config.toml
rope_fraction = 1.0
init_std_qkv = 0.0303
lr_mult_qkv = 0.4
decay_shape = "linear"
final_lr_fraction = 0.0
doc_mask = true
Each number is 128 + 32 x the weight over its row's rms, rounded and kept within 0 to 255. Layers, rows and columns count from 0. Numbers have three digits each. The size before them is the row's rms in percent of the matrix's.

# layer 6 attention key, 512x512, rms 0.0522, rows 263-476, columns 384-447
087:105130095142115125186099197129087124067115117159145149101122122147149137103136128087086136119128086159113108145113099163141142173179081108112135125157117147152150181175094211074100141174205156
098:103065174215156108121143122112070125157086032069050148159142153140167106133113148154147148047128110107081112138169080084090146052127121147094108111142124128110115142121120177107145166168117139
084:120179126126151145181107104086092133098068088165073122172168112137141106105156085140079169138114166096103106096166141143112155146084050154074109072104098084131117160079170140074164123142144118
096:114125100187189199173143046112143106128077154105052094122141156103142156178074162174113129098124139063075107091135100074139121099136094110090129143117178139126121091130160110106157060099117147
081:134107104096148117139181161143093128086089141117040094162143147201134145153195161110143171082132101111108077138091123114140108110073175155114139165116154160145134112124133154142106105157125094
083:121151151099161140084077108137122137034090096132151135138123067172154115076113124098092134113074157175156069139131119158088158168105103157118150098103142103056136110136155170132173067134157073
088:136097105142075076116149061128163143150110094153129108081134207145100085140146094110144091177132132138105112103153120135050128163170115126182111099116165134110107123103147088091061097112094151
089:183170114162118125121112167066139129169144091171211170113151145065114117071124129164115117147110200175092161132103126099174183062192095161123068101087130104148119126114051136124111177168145124
092:125141186106154116124183172132087092147140151112142149171148100192120176066126157133180125123096157101132124052113174164131155133087133149151130113125103147080155105097098095130118124209131105
087:166147178116125131018096165059105088124148126105186103127071077141129106167173140077154115059180089144183116134167092178144124120135135119151121145119121124182144180167128137126156184095156108
089:105163059127114143174157176126111081123109168119163143065150104062077127154112135133094137096105133198188144102171163152181150110106077106147105092155132085131135151186110150176141170146110134
097:145137146107167125104166175167135144127133168120085165151086149106112109145098099052155143139103091159165090217080085095150057176136144081105119111151197127172135118142149163128098116070116124
094:125116107147109175142118082172139163099122141100108106184123150099120215133099125081156141127155123122122108151150154160153111116130142098110159119125118116131140066139094104194167153150119074
098:122122126107159122121198106142145123117138146165032131116149123117076089178133113120189073099139132102142111143151127120181125150102148107161137135107147168041097184139123094095145190146107123
103:128180165079165141134099113188113152172143154170112092146096132122083130113159164120099068025159158197114168129111140159124134164140143156181120132124218133172124158132127117206127072130184157
104:135060122140121067125121067131120120165173097125113141103188191130093136118132116162087112161164080163123106099109115153098160115141152113098107130157156127143159105092155089141123123180109150
098:158105118101127111151134098190119082066132102153132156163134115167137140120133075109157150112110163124095159137158157104116136155160174160099244084156181138078101108072140077123149162131150145
106:093140166115124178120104158085137096116082129134148127084178119122085081146069131163135125128156138181102147085128129106156143164147127086197101134185118116000166163175085133160168141174134156
099:129164178104117130130106101169115103126225121142148087149095192181163158126142151101142084154160181097094093118118107132214124130116152117090087151109151188158070161094136087155097095103165152
103:137100127053106134139130104093135159116177082144240175178153191086121130085107082122093201175115132117114101147168178213145107177162080187071193077157135106083088107185133173137111083110130121
097:158155141085092102138064169119149131147147114136155126128173143213135136136086068120149124112106108187181120074103135068163171199119130109184140127159155145111120151118114092114107075134156155
098:191125125096192153142128090160214117190136111105192055100099126100141085112141147166123124130150138107116106101160155095157147189072142140153087101052111133116142176079117089145081047118150010
100:119153145126109094179133175148129179132100135100087115148141146123167096144154108117103081094158095177123160226093131151142141162167133140110066063038165153129108087121080124158124116126089147
099:169107107133144088130178165160161102138172122145153141127140098129137114142122102136192130064162110129172163102162137128179125132118155154115170175148183159044135129101165126083110114134111150
098:083149101079110133133134155134152090144137182183157137070126113146175114125114158168082161172082120158115122110199104062093146121144117103093154120158138115120128147095078132111034100095134142
089:131160102097164086170148121123153120083110167148109190107101181096075121123131115087105115110102083100123053125113102099144203170190099129071153135117120116108113106158126197048158120139086135
080:062164115115138087142037160139134151183090133077110124112121090141146095120125152127149095090155113098140096147125151100052179108068110061097146108176121078143138113180168122106103108088106116
089:159141150189172170111147080136073136119078141159130141157130118129141085084153165120165140119158084061131152135149103091166116082112168168155157058124097138073137103057102197063136133105104136
087:087082139106170065152160085095143106106115179109170131141177157083137202164148105079085144139143100086136122191155158186109151137165170110086085146143157123108117119112105148086095144133191132
094:127119095151143130134153148140101131206139112152087190141168103134154124141123141121169033059111100131157109170129128145143157122095158145136107116168106191156173138110097085148106177169067155
089:186142123119127042119128058093118120130184154070092143115166130141142124110136140099202140078169151099187127164124130155098155104100120106096133111048202109145136147169139116141124176117119079
082:198107135094085150132116143142144065169123125179128092127107126038105103157144145102166100163118183173170165133134144127155165139107105119101074158119123136121092135117118153150157147142197103
085:147155140142130101073117155082165147160158086090165106114123119107134117115155117131075118096136072128089176156195095122198084140120125148076084151135117142104124103124096113173095115146115092
083:137154081151200157102176127135114161093069142100196180193132153146159175165136139087096136080166095156138119162118100133093149081185131164132193177048191122161133164102126145131136193105081105
084:154143124142154153195188088143114130146125136077085144165143122146192154146141109156151165072152113112138183101098181086183146071133132162110176156100190057118122167079098126144140193165091078
091:107126160063123136143143101123174117057136105156149118129114106078111119116132120149130176137102085150112140118148110163068171146136118133185167148099097109077096104166125107117133096177173153
094:112124183052152088132097114127172098132139096121107125172168095136098100104165141120170114203085101148112156172134106206082151164104119089156119168144132118102148090076102111150140117086149157
081:158143152094154070157144164084155119077114164094162135139182115170136146147146102099127156078129076089136073079146107130116156156116178161071208145148109111145177126178107091170170164125090106
088:106152116034104146145143121152143138083116109157101081153133135106101140122105111121138116079123117114129100069094139107130115126061105103151125108118107159069100165099081118152106134134159086
083:145125127132126134140131143151142122116136196073080073088136116143109188095127128137096180128136118173124151154095104138151135082129172113085137185109125138158132139162130183143142116154094157
090:095117108167149137116140148137124115100098119117152152147172099063103123083072173182110130142140154149154116167133102183145158136121096130117085097107101080168145140135140079114166156141115181
093:139200136195165171171115100107132104085091138149170084148144165133116192167138119075125165173129100138143109128142083111119148123168106151154155105127102154097145054017209151098132134088122128
092:117156111131132071118167114161122192169075106111081153130126099128141179131117141149153084075150123090155146106124167187149110103130161132091146139086133131160149030170074100116118096106082130
098:136182131184184192051152107119134106174208138155092154153155113138112125174134137109117077042136147162134120150123147181200134109107177106072103080152167128184135126174161194095119120160110096
094:120081153117112094120138109100100134136127146098155132181079141133116101137111093106114141097105124079133085096190137048155155086151133102146091110168106142100102195150162074104119124089088110
099:147132129097182184125118207184145140087205092193127078175133220129187091138131083122100130058151063121151083113121153211052096151120143076100108093111194139130125103194134106153149078114079185
099:140105093126143088133174063108129156162157108094163111111144130054076103118120126140133159117141113061120181131100170111105097107171069120159107109144144105084135202115120115113106121105157141
099:076114134097127156160137127104089167116136088169066149108133144165105119142149125074154128079155110127121153164110152117058045144151119098092142169184129101145103090133150122112114109201118179
104:174148146081135092145140061137162115137166162162156102110121100160088119153099134113204131194189140119113117083115122135090121140103114089165137094154097125148132099132121106122180121131160104
100:131128132164166176141142102121119139129156090116134101175197098150110128176167097098066143139096121075133123163116140085141106137108136061128133107126137154092178119131092139148122145173120130
100:136132153150123146142092191110147153119183107120059092116121178117154160107159109098100156107049106139178153122155159073174111116089116176132149102127114149095117182123072078142161201126168098
111:164124102136182141183083132122165153117200097074075152074164086144088152214098097098135126101137147154141084151077109142174136081132165067134120145152134201151104111192183116190114156159054116
101:157148101143145081127086148130127135201093125083210136143134124105093103111131121128118224129164127139135075179133144116191145159039110123058143165136105155160107087120110132135099114107120129
096:090125123163075158123111188146127150128168124101134113118148109090088081140144130199162113176129134140113131108081190138111092085152117118119153160125102110155110126161112159175094134116143090
109:097133119139137101136084127092115145052066109149084141071104146141171121121113099074111144139113134088107128088153156114123099124121114191095079163061092107160121095212094134142140107127122070
098:120136090099134138107128077158157091121125117156134136121155105163162160119102172093201106068118138067138086159104201157107172141189110118144074134085127115136093158163164135119183198134143123
100:141109102188156078130100087115105130151092158180186122125100079148112159134108076096179097138182151095143125161137127121147118105113138129138088085101186186152109079206131104107111217101157128
100:147079118068101120110136063064160131152066115185208117138132128104073143100114140085137126104115144103182145140136141155205128157142150047138134200122120095151122153069081105122135148152144174
089:168094145138160115113132134146135175080138151152193113130120165141127137100112137145131127143092127146132103099176145117097164131131114115132089111115139113130075113147117104149106077144125101
109:102187152113127158086111117128122128119143111098157096104106069143142149113128102130087175142163111084086157125127135169244156126142136113100195065141152116118158171072147169136133089160182110
074:124190201141121116131078074191106202130093171127126145154097121179132111153160099072073176069111127213139084155132140154112111069138158144092119127161067161219160099077078121161151146144136087
075:110110133100143189118118146136062126126154143155129147048149168176153160138151118152136110188076136097160140116089122155106185218134032090142087180150132095133102129144127156096145110129155125
087:100130125124152113094093127167099075143091119059064160089070126156073147141046119046146144144147132150172139146177150043134091077121133122119089107166111160113146065179087142134167096105152130
075:092089166064191115140081181084118117219187171080135146149105133138117045104140129062164126124144110152115074156183128066118130123098174141079046086183118179162162099134095144180136115133156083
083:097081114146108096096128087127125117077142125127153170094163082150154154149134149189172102173107077067118156183139208139134156103199133139169151187145125089123089121107100116126144100071154137
073:198062053155088149185147163135088130100092131105109132110169123106160181152126123134118064130098151035148115101182154170148128169114093109112153135160118085125117114189162122114079119166136131
079:115080096081099140110131110137177101123072059162150148141151165036126215092082117188172102168165163093131143151164129115101140157076040078141140135071117122129148110084142109133155108117110146
085:106123143111152083131085128130111156139120139090066198119114096131108087115166102158183178168148169160067104132179183095143169118128120096082102148147151108189127184184137176140110089160098140
082:174145172167153111090126092119097142098107090150215112117130149162136111117116104137104149131147094163119122138086134070062075091164109157168116102108087156099089115104123161139140177107112068
086:102120170154131079168137138105136187128158133097180125112127155112109097116184189152138123134138114185148136108158143066045128147189097111135072156119145151099159132119109189131137135093107091
085:080119160113112088121186152150100115160182104154176109129170133144121127072093148175108139166103122086154094098086152114122131099217078110137152186195145129101103115064095104085156116118155128
091:142144123090109104128074125131087107161168132161054133145151107155064147142139105119105058103112079108120119096128087188145146149166139084074100186153226123182122175143143127101159106105203099
102:147104096132161153120122112169145107156141120176151173100178115135163084118119142139157149165122135111153110162101136032034091108171071131161105116087075116155092187161110113078207190097145117
104:130086112152149178084168072088140156117103117184089157125067150128125116137126141142093089164082188124051097125107156121190083111123155105121095133165098102158148119107070112081132170081086109
105:113126113060132102110158120087127150106099146138102152157135106106104154175151060125152143115145136164119138179138103152128168183092115074069062163156133158211083109188165111125055169119128105
130:118086100165162121163134140147130139106116137082108141152141072067112080187143149171153113056121128132121090109155179183103106101123139113091092119108114095127134153128109138109148116044115142
132:097175090115131128137114095121105181153144128100092155111098214127125149130138112161157086148112120150147132097118111128085121071133164056088103110143145151173108146146096176114097138183110129
144:134198116129118160157106178149109133131219140123233094099132139149107151117156133147117116204149183183101120077137093145151136122125139108134142092140132119070170125128109150201138079115149100
148:138115130135096083159145053129082166168126101110102128108097079161111185135101108135123129084152130172138145147130118143072133171131097190150088110093124087133127106131170130091116141167097127
145:093139115116040149139130066099122142068154109176217135169150143126128152115126120102097167131067104106142109112103137158106162131157091113093093124168097132177107139152077168146137153068155155
152:108106134111125111120136109159117149138174153146098172138144101099096128142152124087152073064110079144158117171125132121131122123103122096191086143120176177078142141107090067176114150134109156
141:091085093111097158158136158124167087154158103000047104131130095116127123171139155215108105177082096099148111092153102050172148119127109125123147122190099140082199118134113143144137135124119103
155:134048112075144147170158171152126128114123149085191142088074098123120083189125129174152152106126111171067113195145172135088157135125127101133137123151138138046065162181181119142077116097114159
161:170110167149138180135143190149097124111111128090062136115117120146159165115061119122167066095128149152137085155085115122152086083173111096172101164118086122161172099126220148136117177162115137
154:120113102187084105166192169143094159127122129123109184162112135137168110142114100170096111157121126087124164155123132075075097093120128108104111106109122157126086096214182074101057089086081162
148:157131172144157123146157104119108146122081084051142129146156114081108141162122124113139158130171117103093179170079141108238131094104148143144096144127099141114189107075163064136112173133134081
153:139167130123189159136097145130124095094145138169246145113094147180088095144169138122105161125205073109135130156149164088109124094089161135101189150105115151099148191095141156127154116109108095
149:135134102155120104136157110102107154098143164100171141144157093088114150113113096070100175196151114113070122172122096168107090099160123090124161162133113121105117166070165157149122116112127125
151:103063101154124122107094157141108125123176132051096167095125122155162183178150127216137122142119113152117105093126131113120144151153125111137087179090075117181123112112124142196151051156081082
093:083129145104078183125139130143160114085138164038118160106122138153143078168115135220137110211135098147112127156109144059065144121152159120139178115166090151162103144101161102152164137082157137
088:113121138138088149200131155100132097094109118032109097094194179088136123087139179110121124165105093105134107166136108134119107179114115102160168109117093087089111055068163073141141145134086130
074:083153147113169160169140192151085151121127152124119126095091100130109139134195131093098096051125146175108111162150127081138117101088140153114133118083132137141128145166098173161111161152128139
094:168126100153117119123156081048133105137125076107073092127164158147105107068142139129156139116143112069153156135106078131141121139143128148146104154110142134121116123075186139117122141098069124
082:115085171120129110187069188178121117189156151103090136122086103183108065143149127131155130126129136172097123156153169057125114022095113077169173124120139132168128227187144139083118093106144093
072:094132175133119152138101160162124139136114141106123113128103100209081052155126184134080160086065142233040164145139126100129124035118175200125139133131102162138112147126124230122144138128157083
079:170098116104096171102167095129138146155093076147185141154152141100145106149100131090157123149166144089137139081101113146109130100075125191158161141076135135094141103135116143092110168126124142
078:056114145151095172105076183184103110115179151121073171103098097150109091131183156156102151098106070189135141102160168099155130068143121138123148148148103157129132145095062177176096175080138041
082:164135187061112113128147108150102115186114175147176125144164129167138150146114146147209172113087078146114144119131181147176151176152143127119159152191124080109130139140118116097151119125165192
075:128098071117179183127094086102111175134175112152073194097130076173121105099149081070136129143126115071125144132081124179156155159136148069125094102179134119151094118137160056119107063091107093
071:146115176166146130115033119114109112140130142043118171124114141129114098060149140168090209134107102186120144125149105112115150089100136131120137153185108130162129154156150159140078139119126172
078:131106085119093138088129148201110105110086099119183164176130127071126162148135115236097153151194154152113118171085099132070116079097138094126130141123083157162171145074130146202140133094178124
072:186153078079084152145104170105136108114088121126082212181106057103114129213138084167160111144157105140118184215098140253140178196084154039072129158122121128129133113187106121105095131077153103
083:086123136096157094080140113101100126142103172054124183100123137071150088135196071173125155137095145146102140126159146095116122124116146085102086149165099127108113149107140111149074096099183145
069:091125130124137131106109087124081102169100138166071104155142155176143137123112160161107144094111083105138126113084156112139124142167094109088108179091145106096158156129132132078139101128225178
095:089151142096135105137086151117130149109125146033114167127100104074138098112145129173058205105096138146078128167159143120106112094108109133088095130121114161171212162139151135156097123114155115
116:157079155064164114155176152121152110160149113140167038133165145180130152128105161128154092190125105105119174112109130129079181162172181172160112170137132175127107100135162094125114164145102158
113:103147149165172130152121068141118095132152099224082077109163122202117128137073146131093101122093131117100114152105172153145107144192167143124088161101140155165164159097135159094160076119135167
121:144154151078063106101089206115108123078097127065108189125128047120109097134151094102132124124153145099165110165154082130084140162133091162104199116097156119106105091197152158194172129191161049
131:132059185129118116109092160154108097167131106127139089149177148106157153131126116097140132083127109114151177126094171071060139123125123155131119136119083130131147190144069143137159200086173160
154:144082133129082180111161139107130143132104112165114165129104171156111029128130118169123134170119117097151161086177097116159064179086140105137121137177130130152140239160148144104131113104140145
148:187176155150108115123175142122165103114132117148255126139154134088147119140065117123110083160171156144204134097136103163186099178122101055165144178118146139110138147088202110151091125151124181
152:094123136053140128110120083123136111163106143133199072087178103195116110096152140182177133152095141082148156090135104161111106117133161064107118119122099127143169150121131111134168090150110128
147:117164121154133171123093151102111113107104139136145148122077091086137124105198110161123118134164083206142146122132081125021156076099144119211105103128095090129158184075164112088134169112139164
149:079137099102093109145154120145082169093092156145190150118117101152146106155157136112122107126098127130125125151082132132161133137181167140109159152116106109141124141171118203086108061192152087
147:126130119143143163173087151139072120151120096142156112078135066128111163113152121165113205145115116095119174149125097117146091139125130112097168063113136091104115117145195132151127162159103129
153:160146115174163140102122142133104134185142124206136184106126165196174125142072077158164112061138171135136082115106105144255149143156140104121070125161109161147080179178204072133092145076108096
151:179062111124143116133090112135116112133121114088144103121131091146096127139078156108136106139155115130137115113114118179091178109108174031124120104123149124197111150127182169087160140112122156
159:137031146101135153149132144108104117144088136126175111150136127135189154091117110133125131137168178179132131146082109112149131171174068062129165122077109125166130154135188151115132121130206159
159:126129136141144109207106141092121132192156095104155123127132175150132147156130112114129184128163174165142182145114117071174100142095110106177086151131127108177130143132135094184122152129111116
153:153080134138095132172105162090127157170168110187109106134091092150114150156127151079104135044155145083119118101085131061148111123117094163109100087088104112113136143154161164096158149161112101
131:108122190207123126152115153134152099102167119108162173176119157176108149104128130100168141077125146159141101121142077113184130089096095162123169173132101145192129104129159130173166168147093153
127:126069122137115137120146112116117136135066128057045126073116109061117098128112123152132130181094116147096132116101138174070123117136145118154149137167125081075083084136135127100109162120156149
094:119167077110146159115172148140141162108214153238135183133095130146120139163113144110122127165154142097115148143150135086112139159136170069133147130098163168142118207110109109180116159124134128
087:139046120176096134126130157127131198118171119130098118139114079120172131137082150161127070101079157162055140077120145145127103088169121058128123137170099148114071119119149197202160095112172191
086:133137084085107080111101142140113099110172169164147150124111153119135185143123108156106125130120068145121113162116126118117181129176118058120118143134168089144046123135102128162203147061179179
098:137144156128146164210117106084089094166100074135068116117173112148125137156100130084156101069169117085134143077127129110148129139176129133132155096152115106180127107120175138102163154130153138
080:143122063188117156148120162101086121150078147131125115163143096136119083146069173139089167133156147163066124156129154083156116109111108152126124151088137169058171117118161089113082168208092151
090:076186163125137119118161173120105112108045127059147174156168110182101140121117106110156114147101170131175101137095106082152160121178065120169123151161138135148134113128137102182127093096097122
086:098137137083151102177145105152132117133141080155115139154105155099173141141139153106157201129112091099168067117087109108175097116098087153133124156097131143105089092144067143203165129106187196
087:132104067112102172158134125126174098109181100127088182149084103099123100122123111154145177152126154159085129078184149111132112105177119078134133133166146076147054163055131131211110122133118081
085:121144134072147136096130123117090126121130125111137110122093119159130179139102119137153130077189164151168086158091107125051163149111116148097132152132133082158159175217097091192113153129102166
091:139141110145111196124095152093154066119124109145125091214164134126111094106057096104221154101155166146130081168147086088204150135096121113143104145131182101151116092173143126120110132161119167
090:186092100144159136109148095149127125140102102115140135159117133155156119123134104133109158065123125118104109083156156136188177116161130078163168156111168163125145137176124120157154126105169092
088:140114133132100119151164170139103144205151129157119128163095129119109121081145130107075160188166094137067160154167158148128112106170168128115149097205116117101107131128145144170094122175148115
087:144111120150187128113112192135137130165116115129154143099136142165157127116128150132117128083166140130162116100130170096197162124113182160148149187106116141108165075125109113120184157139098145
085:155190147157162183097110169115145124138187180122113134111155135137073082088148116049088144178090099152183120157053162126161068081098104115109095103134094096114114218085155100143142130133089109
090:144080162081107139193137103128117102136169037136132054108164204122112184168182118087112120153092171178156083193123120089123119152139095195150141059124113146122169119135108169165092169148092124
092:125123147191141103103123160126087145056139134136046109138143126152160068130180179175098156089153115100100148156089182160150122125100106137164163120092143167154113072154161115173091125133120117
088:137192162167141099172063093137126124109040138059121149098055118077141056077176154113110107067149117173163091164084127132147153176198111102149112141165167063118143106119159116079107080200116116
093:127119128095127132070132092177181153100055126143154139127079106087143103154158134175139185154050152158128143150149111121146114085125096104186113175105077127177181181144136140135112160106167120
091:137166105178190119091151085144098129129111197255148110106132120201147150098124081111182138122094129133123128102075133130166181158058085118176107105081108156135139157080125140108124116108135174
088:162137125126191117142141126091185116136110124086143165139122146149133135120123134138157151142127124117120102117137126174078107046095124146153112093146064106159132065147169117082149138145111155
090:065119135098114098098157137127094086117167131036076118137122118151123130163169145105108154180111122147134104090134125117073120108117112157149128100177104119120186139115142151144089081145125118
105:131089191118135083118103174110105118108089153081115169164133092087091114103138127117161091131188166167105166098107085107160075129160123111112138128095154144180159160128107122119119131136087093
095:127104137139186186148132115136127132170113084154178088118075123157071151090149107178111091156140105161075130068185183146160170187109062044134132124171150149149126197157205127149097146158106156
095:093089162089142129097130088118141130154108142114140166142174153163112163147122188105136132089100141083115106117180103084158087074126133046142110096189099173171150090169132104158152146130099134
093:184120108098141168125133067177165173174088180168158095170148110091105101144120105163166102144135116077150179148179145160074189138093198156170094181126126139149135134169095169113185155100142158
093:110199163162075141145124156092161124138132123182075135134149126136109104153112092109137096149124140089097106150117145147179146125148146147070177126114114131129077187122132172056146108128159130
094:125222099096093100126134097123153126133089133074216092134125091115120103079086093112084141210166174147121117094153159060105133134149154167116129182100072126187140092107134146129130076153108148
090:151149088158117066103128145126189139143153135165043112137119155138141096135136191098137112114141177143091140136160087155125124108125131167096161186098117103116132096136144147107145116172089129
095:170164101171127152091127131087092121135125120128117139168173097077105126120130134168078108152082090114106072104162097143062192115117115128067146168127138138129125134148146101140113098061082123
091:149154142149129100111067092145130130134137130132166163067160070124075127105174157167176088172149112167132107132122160137184131161100090097125102184133097133159115147100094167142172122128144111
092:194117124173185149160121137139131152088158137112108132135110156174120099167151135141133115057090118138139163139104119108131134126092170111114142130104123105133088119132165053141142065134122103
097:095101106141200182141117152152095138140097105103087128046094117190135130167133104183091080043151115153076130138077163070113173151155187079110067092087079087134168129108171129174116147186124122
103:167193113122111039162134107192104107080078164146075161162137137129103119135124122106109157149126086106100104171137125162098110146115125212128191156126134121100082081182098142122123133115113139
093:154122103180157147088143150161141131146125117069145075085164076170170138156140136162090143073153110116152102093148090128117161165143190163132134117076149125070149145042142144112134117134104107
081:105100125160116120143114149123160144119159151109136116101111119147150100179104191114105123102082135162104101074161133165048117049124124054098124122114109076133107156188182086147110067103136173
104:124180113142087220163106156131103151090139154048156145116103141183135091133144182134115103186183118144138113146136130130130113069119157112147149121079120113089162114143150117121118070071087126
084:129086137068069127144140117122110138125124129131191141108087084129126083102138177102141165111148064106140159165096129184158168099145125130143056220110184127123136151049098170128171100109144105
084:183178107180115190163134110147167105140115099207137123166142099152175073136157071144124088104163076148166153126104177094171137120105161146190106136069130150134121184065129151080066094134165152
079:119073107093144187109110090076134119051171086083132120151140132098121175118101160161133108127120119189150117156126110113027106126117158128098119123080086102116111090111077121186138120106142171
087:186090127091137097055132099128082105140128030106168077141148108182104102187152094133189134109115119157122110155189191125078141143151192098156129126123126086180140127154109197123175123136147153
088:132099127095111091097156128162152163156134163112094096096142086127126087142112080080170141122144156165152165166074105093182180170176123137129162079193112156139151068182132142138118116162124112
101:085087115165190087071165078159111196118140120114163137112131124119145172128107125126140132189130167170077114092087147151040138129122139125192128196164162089184076156127168135143101131169167133
087:137151133139135125075168142177109080131108089126124159112132123152085149118104074104146161066116092119198108149119139125109173163094161107124071158062080119147082084122050094117157135111148147
089:065146146085147103108105070108143096134134110075126157118120142117126111136176080133147171176152106157178122116134096098088121107113136131142108134112122083085078138145092124162108146147105092
093:144098106181146127166145134135178180125214123123127109115151137115182131157153133139090124118190149094121082114139118150133162146120182144111146074101112102088109124110146117135140107145115106
084:115116087093142189147180175080140143147170199111082110097109143087113151076106140162100100166117114089035123113114057154103120129210140126086126116141167093145102171077141129134103085126126074
091:159121116090095155093153114120124146097107158093129123131140163092171138116119154122104059152159131112039113119122114198115179131173090134112142090088093117127076071172136147161169127169167102
090:091136146115161171103142117140134137113135105106115063128110131076100127111134135173137152151167059071181113098158082114140061091060128119101147157108176101109124135153158096118170132148054073
084:136104146105134124102156126163099065117111126101145147098119069127123207169130104128242151091100141133152086075068147135166120106086148069139092188143121159181156128149072130155143175151131140
096:096123112109136144120116098141145136053118140160133131143144129129137156148097122144098125138100161182112108130136135173060144148129102128178138146099110102156138110116119128164120155131113138
087:150095066113155154147182084139104173118107115141152142089137161178122130169170093129151159034145085169124102121152086155172154198107089054090134166133159133110148094151129099115098145135120076
089:138102077133148114142145093116128120134193186168108147119102182081102190149112185118107135182162174132071105134074099119099138107111083145098086140135101111129087137174169113165113170130160112
095:135100127163097158130088168119081119114061125149141150178106135160173125182130086096127087118144126162098192153137140094126135115143113196174079204144069163110130108166099180078092180160151167
093:141145154104123119123136146153136163152088139107096135132088140126097163129124134079144097162153153150099152109108081194114164135119131151067119179111170118151086119154097186108126091193088141
094:115087165095105165119129156120084151159145134166204117160122120100100123116186121079070053125123082118087139184155122171113134137083131095127185099154166161085090169110134113117187035157183171
101:140100146126162117121135071110114095085125143184184160102120150187100106181108158125164137062111123118147122194132138125059164128099162053135128111102151138114138115156160115125123107090092145
093:087085122115136144199143109164144191173108169084089069116120137140119098128158164154111129182165156127111204087088136097146081131155086158184126155132128133105154113174100130144115174166159142
095:146125152100193129100105079115076134120061142080155097165149167078165065113163165099155153102077109143145127128108122126098133125109160181113145115155125084096178125091084151118137153099155136
095:145076140159054124080175156145141153119116073122128165140123117108130133157134135132093135134106133122135111161139089170197115153120118148141112221053089150093070157133175143065103068073128129
096:142096124150133136122130190112070160132154117145098131118093115190150112100138147150129115098126143114093073158115092106166108138125117122124137127118154111099123123086182084134151112121097181
100:121153107073133118125122157160150165121117112145233116147167129122188102098146064138089137125158173138141146119103166102216101080132124144115170147104110134192141125153135096084094181132147145
094:192158070128127106144131083120094145095156086122180147080099115182142131255117096093082158173117157136144156105150222150081146161072169098145098145105098085140100086095152138140112123166103135
097:096129117155133078164168206086075139137119115157088123090176120094155092137185090194185061136127108143099106148147129061086128085141175051164165073158141109107121078129161131095140135129155132
086:112141138122131122119157100179180108112147139164036127101147159069089129112117161061086139124129161086107087120140163109116138085109112165049143150196172150078113132112089072139109094101188220
085:107081115118120080157166188157138192109137133112183148083146160210126061143128130188109102105109156153063108127149123144119102097135114114112147131189111159155113181150097097096124115155118163
082:177192139119159130123135110108126117078108087137203157115102157143171117166127106093135106142176145199181162176110197163121108123133100084189110115103082080102140122173156142146163093133115058
089:133162144090146149155079087126152171092138154210100129102050159154132111159070109074134100123163103137112149138166216142123163139145111167088116143098134136125084128078153097156106165163188104
088:097094150107101180170159131139145118131163162181039125113106150159146124084165160113096144133117136147171112064143127140122125112134139147093136150138166096123134139138147134119152111141188124
091:125101158118107143117129147147129127098093175149083142149109108172127129123093123072186106166115111145088142134136081132137162106084116164154120159125160097175120144062190088109124150100116121
085:093121147166218097075150134067147104119156123071164144103144148087137150128207087149141106120117112153175139105131084141106110138092122122149100109134166183107170144130152190112143129114077102
094:139119137167150149148135111143106134080099133139057165113108124158136127091148142193167150150146100116136064113149141157098171127138078122160196129094173113144130126122117151071201165073130108
093:132096150072103154122137074115163162082139159166083126109103149144157060166076135129112137171128124094109140093145070121184166126095164077068156135122098112177119119153140129114116093130080156
100:115086095184105094116154072106093149148137129149149119121110105107205146200170134126125141087120090175092116120165110182108158194142134166052159122117129146130096139187107121130133132183117143
090:124082107105171171144157120151156146117163164176118104193196098118122179101168185083158102073097115065108122119098132190108157131100142154148163120089179140146150129068138088074100142145197165
091:116141116127130101117115094135129176111169116160074127156091132175161039099129171112104187155140146193101114091102107120126142109158120171162178098140154111094080156105126151118088124187163120
095:143154123088129127119064166138084156109130125142148136169112115120106119085131140131130149161164137126118134136128098168144148057173125181113136116183131100161135148172126165114070131128133146
094:158087047134121099136158106171092127196126148128214101161149118144157122135064141082143119149123122116079088154148095148177177125134141129145042134095103151105139157144121116058112130168114167
089:137147167176163117173119148173141136138072124130110133197133158164166174168190104129052135140121078094164096096135140078095159117126167124177149114164160155087163135088130116159186123153087136
095:167125141109133123142141124091171129166125061076200134144131105097098132150134133141102150116136110146098129169077154103168147160118185151154179145127150162161144111090119086125161065114083093
093:150151143089132118098098123150095134147115110152123163052133158153124128124086070121186163129144127147160144121157101168106138125148091088123143144161092154136057151117134147137130142108183125
098:112178152130144164094163083123149069175076146123127120104095089125188142154095116089167154090090103131122097203181134095141085120134140108066122154193086167126072157192176100154075131143131176
096:120144107083112101112138081070145107193109115097175149156147135113148178106155138134140122157086081117127144132154113182104083133161149153184064149108144086154149162112156154145082092138128101
099:127132180151158092093060125093153124113108118152173170148155160111117121132128074150139117083144123088070113058158160106103102174128152145096089127156185096132105062105108100086149141088146098
097:096105142111136113088091088154150146155152112105070120124139154133184155130087109149123142201126076173127131131140197169054156176171115140151107122114148098159088149068152130137106097140190151
102:149140089049158105127147163115179135117162183116042080120134159170123149141090158126189142161096119127066109100104158073143132135127111122093136125168145125111136170203091070161120143090130125
102:102169125108082112136089105109110162150121094129149132126059111143132110157114143086082114060123103108139099131137164067177128137112117171125157148118113136076190117116145168163117097139093109
103:137136137129083129178181074166105075124138131165151143107129097099151111154109069168078127159160140194153150125170184112175149143187083052170116120152107143178199119138118079084191113081100159
096:085114048104114113114093145109124086152199138147125160162126104145117106145121131140173127100152171141170130124119139172102142141126151112079158101166094103134105120113155232116148163111132099
096:117067144134088086197168057093126131162150116138063121105085174139116157122061154111086081166117134121111110114136133065231128153116138091142114137080127161166157145135152078167098151069144117
095:184095149178131109111145077115104128132121103139160130109174067100123193180087092104170177053145118128175082194164127116107124156096136146069047113122153116160120063110057101110138078157090132
098:149093120165113158148096079138094132096164149156191123076183150122094135113114087100117112114118109213154103139182156138146080169120091054094146120120115139193118073215113129102176175081144126
098:130095122184142109133209160077133147097136166156132110133142135149152094158147145132119134148146190137047089120155134129139143068100138161076173125049110150098048106192127135126118079163131117